python train.py --head_dim=32 --attn_scale=0.177 --weight_decay=0.054 --warmup_steps=200 --decay_fraction=1.0 --final_lr_fraction=0.05 --max_seq_len=1024 --doc_mask=false
Each number is 500 + 25 x the weight over its row's rms, rounded and kept within 0 to 999. Layers, rows and columns count from 0. Numbers have three digits each. The size before them is the row's rms in percent of the matrix's.

# layer 2 MLP down (transposed), 768x192, rms 0.173, rows 465-514, columns 64-127
122:530480537497512521498542475462525477540519492487496506490522506512505490502534504490521486530502517519495448451485478524498471510503513457454515513519488484497500509527481512506532511505468495
101:460518525449445489466502475506519439476499491495482513506464540519512510470490483525517477489501462466519491495512519489471508553512460522523497541463486514498538462500503530525506517495501477
099:478531483507508497516550539477524505505500451568507523521546511523496470494430475453460505514527442509502531492483472492528489504430523467480513510480514511541517553517533485469544496485537484
075:522531538552497459527511519469472520497462519466525504507527527495542526497478484523447489484514489511571534482507499528541433480506517485566535501535479505488514449526480542490489507532479499
096:552487503472498563503524488484446492476477519462515493480505468490488501511505519465449473478500471476493491508480450516496482450479495526530518481551474548478462463485476512516491485500524511
105:493499520486449478547487495526521462488481531528528445452531498485528479481494509473502512552476486486508489529522463510510544498453532484483517502475491503494527497518479487508477500484558461
101:496494519528442539533486474518495475490485469514503479454445513521496482505494534475487414494495479490535470505528454562541464495531480509491482474508566520486479493481486500509496529493465502
107:501482529520478485532513505491456494506488527465482511470512481504495468507466527498454460484538502494521522474478470463509470475516518496521529474434519519443483494487495515497482468531516475
075:473522492488446490552474508517516519491482464462544512502520480482516497515468465496465506483488524524533557520479488513511557493517508467464518471517485498487491438487467531491468489503509499
080:491498499544507569444496500462470493482506509494480490508507523500473493496513500465494485491482464506516540516520495480503518503507470512512503511512464550468512494457509461455508561479504493
086:530523468483552496503497504461505532538494498514474522530499522538486476489496512490496544489481505497493525502529496505461522492504501486533553488511473545523468526489446474520490511514493522
116:535532485493494492505512536491535474491535526519510524521508518548424504505475482472482502520481462480501509482496503530514478451472539517496474506453443491542491537545470482535490511464484561
094:508504494462494533500482490520477512493522499520514515467544458551471480462539450468502516494533557522500454498487539491523489479502465494541531472507499527492432503512486503508484477498443498
100:512480553493537512531523532493526524519480461504506485527525529495535478506482531495495507473487532519461468519514510518491443517444460495527505518490479453486505488504503467481467494470475520
106:483497481549521541498523476510502521481497504520489531429532544499475455551525502499490489483474505504508474495476477481503490504471471476493510489493473475540527531484502499504510479513511523
099:494557547502521487481517489569504503534513452501555516532475495513489495467479484495509501459515459497467477514472533539473500484494474543511495492491415480508501503524479548497494485500486520
075:464519479568527538496462498526487522486495478445520497501472552462531523471514458527509469497483508571519506487529496544496479474547495483526491523550540506482573499496515555506468539493487485
104:477494539509503471452462477511504480452522511487489510513471502505505485514525510537544472483500471535494486487498490488481449505501520503484455499496504499476540467474490473494517436524490535
109:514498570514522543543492496508506485479428512511471435577548444520483493519450520479481473538536525489492502490510506515510549491502497488461507507507506469488526543483527524473447529527497476
078:492446520476528499509518507483521513494488530483520491459486516489517488526452496455491499501508495488499503506469555496526474524480520491463485491427508497513501480498482500460507488463453521
115:517448510470496523480487522476521510499505464518521507497524486527512514468437519510516492471506483513476466493457476498505546518483509478520465475480466524514506494516503523508516512572497498
098:523488543495510476497512512497514488518484537439524451507495466511504520542484474508526543499525519455470512504464548480530542517479515473549435444480487491528498473472469438516476516496501485
087:527500487525501497517494501538538480527468492499444499496528516501500490498454517552511516489525547455540518461506480496518506517552483522484517489537497510488549464529462529486487467457514485
102:447502518527523492524493533506532494504492470487472536472499518512490499475476542517516503518527494476487518562541488494488522473529521551487492502464510515505512494465508487485558501504474500
091:494545507562530477475479474489505508486523502492565510528530543491540480503517505498536489477501467519543482543491472499503508542441498509503497505546536486510474482517441534518519489519485517
113:494490478493475513492453479470533484516479486493483525488478477474527496506541518551496464509523507509518493475502530497527504501480484488475477512517526508503515499521514537485414581472502485
102:491484539571460460481499489530512538488498526505519462517493494523479479517495482504519484478488487515478498479510487498514456476501510519483473461490496470493517484487485481493525504551509502
099:487513518468516512548462539477509498457496514459492483545506494557483521544539514481560523507501504490495487495467466459486512484476507463505509512501493498493499511556456522488458500467474459
100:520489535526494507515499518517468524470497460491553501466481511496527542481489532496547511452495507444526520483498463493448531481553505498494512506528510502490516480502480471505495520509450571
101:476501529496515528483500539510518436479460488483537518495491478523517536455516474500499509458462485516506468491480485510471510490496557551462543491515514492494502484486504424507479525498483487
104:482426517510468476490506484512527504482459478530486516482517502492503538474445522516521471522506453496490503511506514508483506486545527453543499439491497487504480492489457490501506515492495526
104:495470529424497512490483515474510510479539459509526497470473506511528499515524498478506518489490454543461477510523551507485458456457465480500488500480485486487509538491538507468482493501515504
113:493490514517502554464500481457521489489509528519524527534502533507523538515531511512483465490469486536543534536511480519489478495455549521483475482491483470493520490486509518473519480504464503
109:515483470528473501515494507516465468508544520481511487522496482535525501518507459523481434523464525483502489511453514499468471472487478531528486466495524462506483434520518552478506493505473486
092:496439517499494505482511508466549481498479498525534505503498514453540509474473502469486535510494467491469491534482500500510528507498521486511581513513512481498511493530508568536512504515484485
080:506506496455467486503478516487460493496475512505472489538470481540523516518498498479495510459466493535534480484507531538522491485543521501503451492553522528510528424466496513472528474477487550
102:455472475477503520510466480490476447497455453495479481476512500522474535493505495478492442472534482444549505514486488485538541525552508478473556515485524548500516509514502465491467487520470540
088:462490489503450548509486466505510523499504482510489511524525493506482492504487477554488473495501489510491566476523511520500525483511503471493481527524482562474514525493483541497528486466478476
118:488470490488497480468513484501487499471537502500519502505480483528514461509533475501474472513489484497493517523540421488475538497500513492502553467516492496489481502525548494442514438484494479
068:481499493520493474499449509504482539519441463486502487521522537477509480504457471504505517483504492493493500485551470539551469497548485455517497511531495510491509471503484504482467483496525499
106:489507508461461487525538486512491531480488501563503530463440525506507477483497498519480486485507485521459489437529483501508525499494523518500503518502523540471534520484539481489539531509476548
095:485504525490497540515527513515479533489468501503513512517528494492516520523528521515482520506527481494482455530496495494496487460498471511539486509511523535476494489557522461497518499507526468
122:481493474511490515427523527530537499522483486488509502471506438493516497509496501491520539474479525548498500483488539494502473520505513499466543489478496532503493540484518490494504508496552527
110:471493472464483535509509479494490487501515477516523525526484462541554504510501469519481499450557470510507541519468529507526487482511543531500482472463486503483481486461509470509504497475509473
087:554531518523466477475487519487513467492498478527513487490523509495516522484484445475518513495522450526479450515438454480485486446491517516525474511502512462503528501509465513536531491527471463
104:496482471528489519443537482501470488448512479525510520499521436480518514510483510528542498488491505528498507500512522543467470505487554468514505494480511481504502507511498516494462521475559507
102:537519501526523482522485489516503507456492481491490515512519507486496494487482494525500507525495497484480525496485488534510528549494535527507497480492466477499492499474530454485524486504510472
101:483494540479514516518478511487469525520503470510462492473454484497530487445521498491499473482538489477539462506523480516543506496523539465493489465478478526527464491475507476468528489470520473
104:508491496505506471497485451522529558460510518501488489522476496496526503495502486540535494502487472479561488516491476459468516477513503543474496501488490473466499476521515496496552502524485484
095:491499558502503492513477529497511496538492556497490513484460497513521492506440464474527491506439515485513516497486470479497494501520453542454524459516475512515537478531477514522509523534509555
# layer 2 MLP up, 768x192, rms 0.187, rows 466-515, columns 64-127
111:520507485528467508445506573468501487508485503523490491435522488504504526529513506489460490517496530485456502503481536507480509505529547511488468503477488480523443531509496517498512546469464441
101:522576501488491479512473508464528494457494505448489488486477567530485537489508489467470479506499468537514510527476520450478519511483566512530484510553506489471510502569472510483553515487500514
072:511506481546479487468495494522483499520505532496475516479504521452550540524544466501478490525442510518484486481495466508455517515508529522548508538536523506510485566514494505472477554488515460
094:519504500502501482474528468486500522497496486508571500519527476497515482492501514463491495526495495518512473526476536536487483508480476484534520495517519522495490474491478472505482504461441452
099:476498477538513536476507567494508526502530481541484501522471479478492459530483481500490469488539458531527520479492497462511506507521470498458518494474535475513516526534559554500473467492493475
095:484484492513507491540506506512551452537519438512537496481488486482483468523502498502488479496499466482485510496463481496473482498477467487556486487508506482473522475499494486535517476492462523
107:472481510540479468492476524529474539496529521497496525502519496471546452445478514501477486529483474537522540527486494513520483487484466540483507505486513493466511468505496506496515485540504473
078:505553535451503509537535469524484499512526526519544512503550529506501471516456470526510544522521523496541518492525490538484523521557511528533537530465472480489496513505489494483544488482511469
082:514493528523458518482458481505506512509541478504489476479497522421464483501507524466489500499523470505523452470536474485516525496548480480458474481525523507487506526507506483460549481473478464
116:523501535516513512483497458526486505526513504491503465517528477453504472518518508455511513494514478504499488489459490463499492517494496489490471486478516487498503512500480520477463474515483500
115:523545485516537487477539541530467494496445507544464455530475502505521519494526479528524450500547489536495520492470484513512505517526530462519486523472507501508537527495455503489539475510447484
097:460514454540518499509484540504480536499515446506517500497512500536505498504478501493541498479497500527558466473503540470451461529514505471486524523550501515508519506520511497496533497470503479
106:531474479484553507472510512495483464456461502509505515525493535516516491537526489473569521472500538532468521535541503485478501504535518474489508523509507504521459520478496500478508490462485470
103:498508498514469497481501475521516439505465541482470522503532527517487508464530484516474500511457477529501496479469528501478459513501542486549446502526475460512541528454516559531487505486507447
096:510490501552499480491541528431534468511454509478477520481519507492461520507551486494524449482496490486453496478520475509464533515480484504502512496463504487500520515484519494515542505476530485
075:447498490517512514572489521518533501512518495496518508498480502519491519481562534499545497511489520502471466491566517488468491495524455537526509493480513522503509503499511488505509533472484474
110:501504466509470489488506549502535465499520480462452551490536507505469499522495485521510483471519535497523492506469487516507495523545538498531527518460498515480513460488479529481483536526539483
109:492461504522500487524577493468473506533462538495503535513504535511438524447516503485496489526532499514525487461506487540483487522519508520480475468481476493502494541520523495537501470512525508
075:505466437490502499499496504511490527470534505488464481482517467556508488512505467540474524469515508501496546492524492488587481516506478433465509520520528483501521550537484505516516470517524556
107:500449508510478512459491503509528518507463471544523494515488517488484458498509497540517519500492519490482479520494511524529461550520549529493473490478487499516485537505518513513545489519482524
083:432454483482478533504498510451523452512531476490520494502493538495524472468486506521482516493472515485543502510532478547513477500503505475501535530539507491496506478475564478460510447489513465
086:490479471475488479477460488515501514488509487528492532535492525488552532526502538531506516503478499542526535492519502479565486524529444494537461516507496513447508507474518422476463505487499499
088:488562498497502504464473500485481506517496503529504442444505521512475474485522522515511496459515517523552506501510452528499492474473470542484521480480547514499508512497470490495502452469522554
087:493488469507513490503497535534555505495512485509467530499467494501535474471469536544483469526498514500502503447460506510509437457480523459510470476507484483470513502496510520519519480488485527
098:473482546512515503499549515473494514540491549526546506537526519522513510543513507467486537531494538474492510464469482496486519513503486474562490500543499507493490507498460530489510493469499497
105:474496499471497448468513445536479489505481479460501499511509480506518497492479513505510533498505514456502456535529520500508492481523511522542535462466515473506487499523515485516527483473543475
100:495506506488493467510492545496512487456514516490481473496496431530459538548540488515522474514503498482520488491475449469461507459516532443497519524502517478465511535516466488500483491497471469
091:468451460486506511495476527544505516476476470517516509512449533501515521538533482509529500495524522508523493507502506504486467483493514529483507491493558481474546440511507477507513530501480517
102:492494476477513478470487479499483510491509482488506476491558510498527486496514501508503514532538502557463474506560485454480501483492492492535505445496524509475498485509493504520537498505520509
101:465546489533487493536510520508498524523445495470503466491503505481540478522516476515495488544512491457568502513522509564505466505488530527516456480500473514489476469473478491511472460492523473
108:499515522529505497538507503503531506514508442488519533481503524484456492457517525529473493507502474519497486505528504472486484503466470526547466486473491554480559444527488486501534482471482544
129:530501511567491518482527525485522502481480510461534510496496457492484446528468468459514514494521509496523467494512515528522530470483519482490446502449498484473485502478517521486471502532513496
104:491524471540493482497530492487525497527491475476536513489498467526525529508508531483473528548521531473500483477448480481467525477455486487501506524455467523488488510477461473516473498477470510
097:543530497508525515471500505542524492477506488483447480510480524516484504565511495524478505468499481468485530526477541523502462513474490517540536559465523520502522481507512484527490463490503488
082:457445533485496487548536484525537464530501459482438501479512497526525506495519513497512526476534450452526486470514494533490482478467493474512537487529513504503492507508497469522533503488512505
100:474557489517478508535450472519488523470482473501544502510502515541488466487501530509516492482509535509523510530484523504500499504519497531478505501545476495503468562497495517527513457527497467
077:502561507554516477502516493510461501481506486508497465481553470489528530526486512470492546556498531501497490477474524505506500482523490514546495483499496450521506491503528511507455519494519507
110:477480531520501455547483469494481520485518553525493505496546525481462479538488510547518483558527502511508515464460501510461488498527519481491517497517484481520512491480442505538505496495422497
078:482512539504470489504512524517508475498510495465549500500523498467518511523504505511482489523496500467471522509487523485461497497473495557515526505494525488499483508501554473504492477520508449
105:530487498490506497513554493547530562596467481515456513494497490512504534505494491472500499514520500461476527511500527480506453479524535488459458517513521477481518497536520531510505511509524491
098:507520504498534519496502512547519512462513463457549506505535511491479535525472475505469494530532488499526480472484468472489522464510512519520487542502557487457518483530527466509524517479482457
114:513532500512464501476520482527500483478467532463548528475506513471519539470470460482528516512512451554481516519477492482535446452419507540524483522520491491478508510479523480518513542502493512
103:531535452526533516493497549495438492488488465451490525483537512540485496518502477520498496498517552528513511529490502491470454486478512511534544460498502522493532498531516459524525508514497504
075:504544525537455457490503505482488476479498464491495485481488513547475466515510514483576519509524478529485488544497456477474528499482494523503537484552530497423518510470510477509541527494489482
096:499505454473510544510490466510501489520498469512529473496554536513498505519479508505499509541499562564494484503483494492498505539465520466546497503525480507512497547502468487519522487446531577
108:496501518503532519472489482523490495504518509486509469495509503469486499492469514538490508502535533506497537482467439485521513538444470529518531527547524520484511469495500512476458477533550510
100:498534494486481472491536475503538494482519481507530449469551509499455502507464584488467510506501528518512496469487466543540497535459455518490510520490547511500497451536462485547481460474518526
106:491505473532517528511498470492483529487513474461465495536527504516492464509511521475528454460517507448460497530518577484508522488514513486513470520517524535507485516519497499490511532508496484
098:519510541513519482461458509498517484522480512495499468496530506503517499500516521458500483468470530518493537499507516539528528520521507514485557484544522500498559490545483482504485529519505519
118:447495489527498509504557467492497489466520492491490509476504526510493471489473530509507466516475491537490479446507467501537472494469478468536472467515536521421500479529492455507483535537502505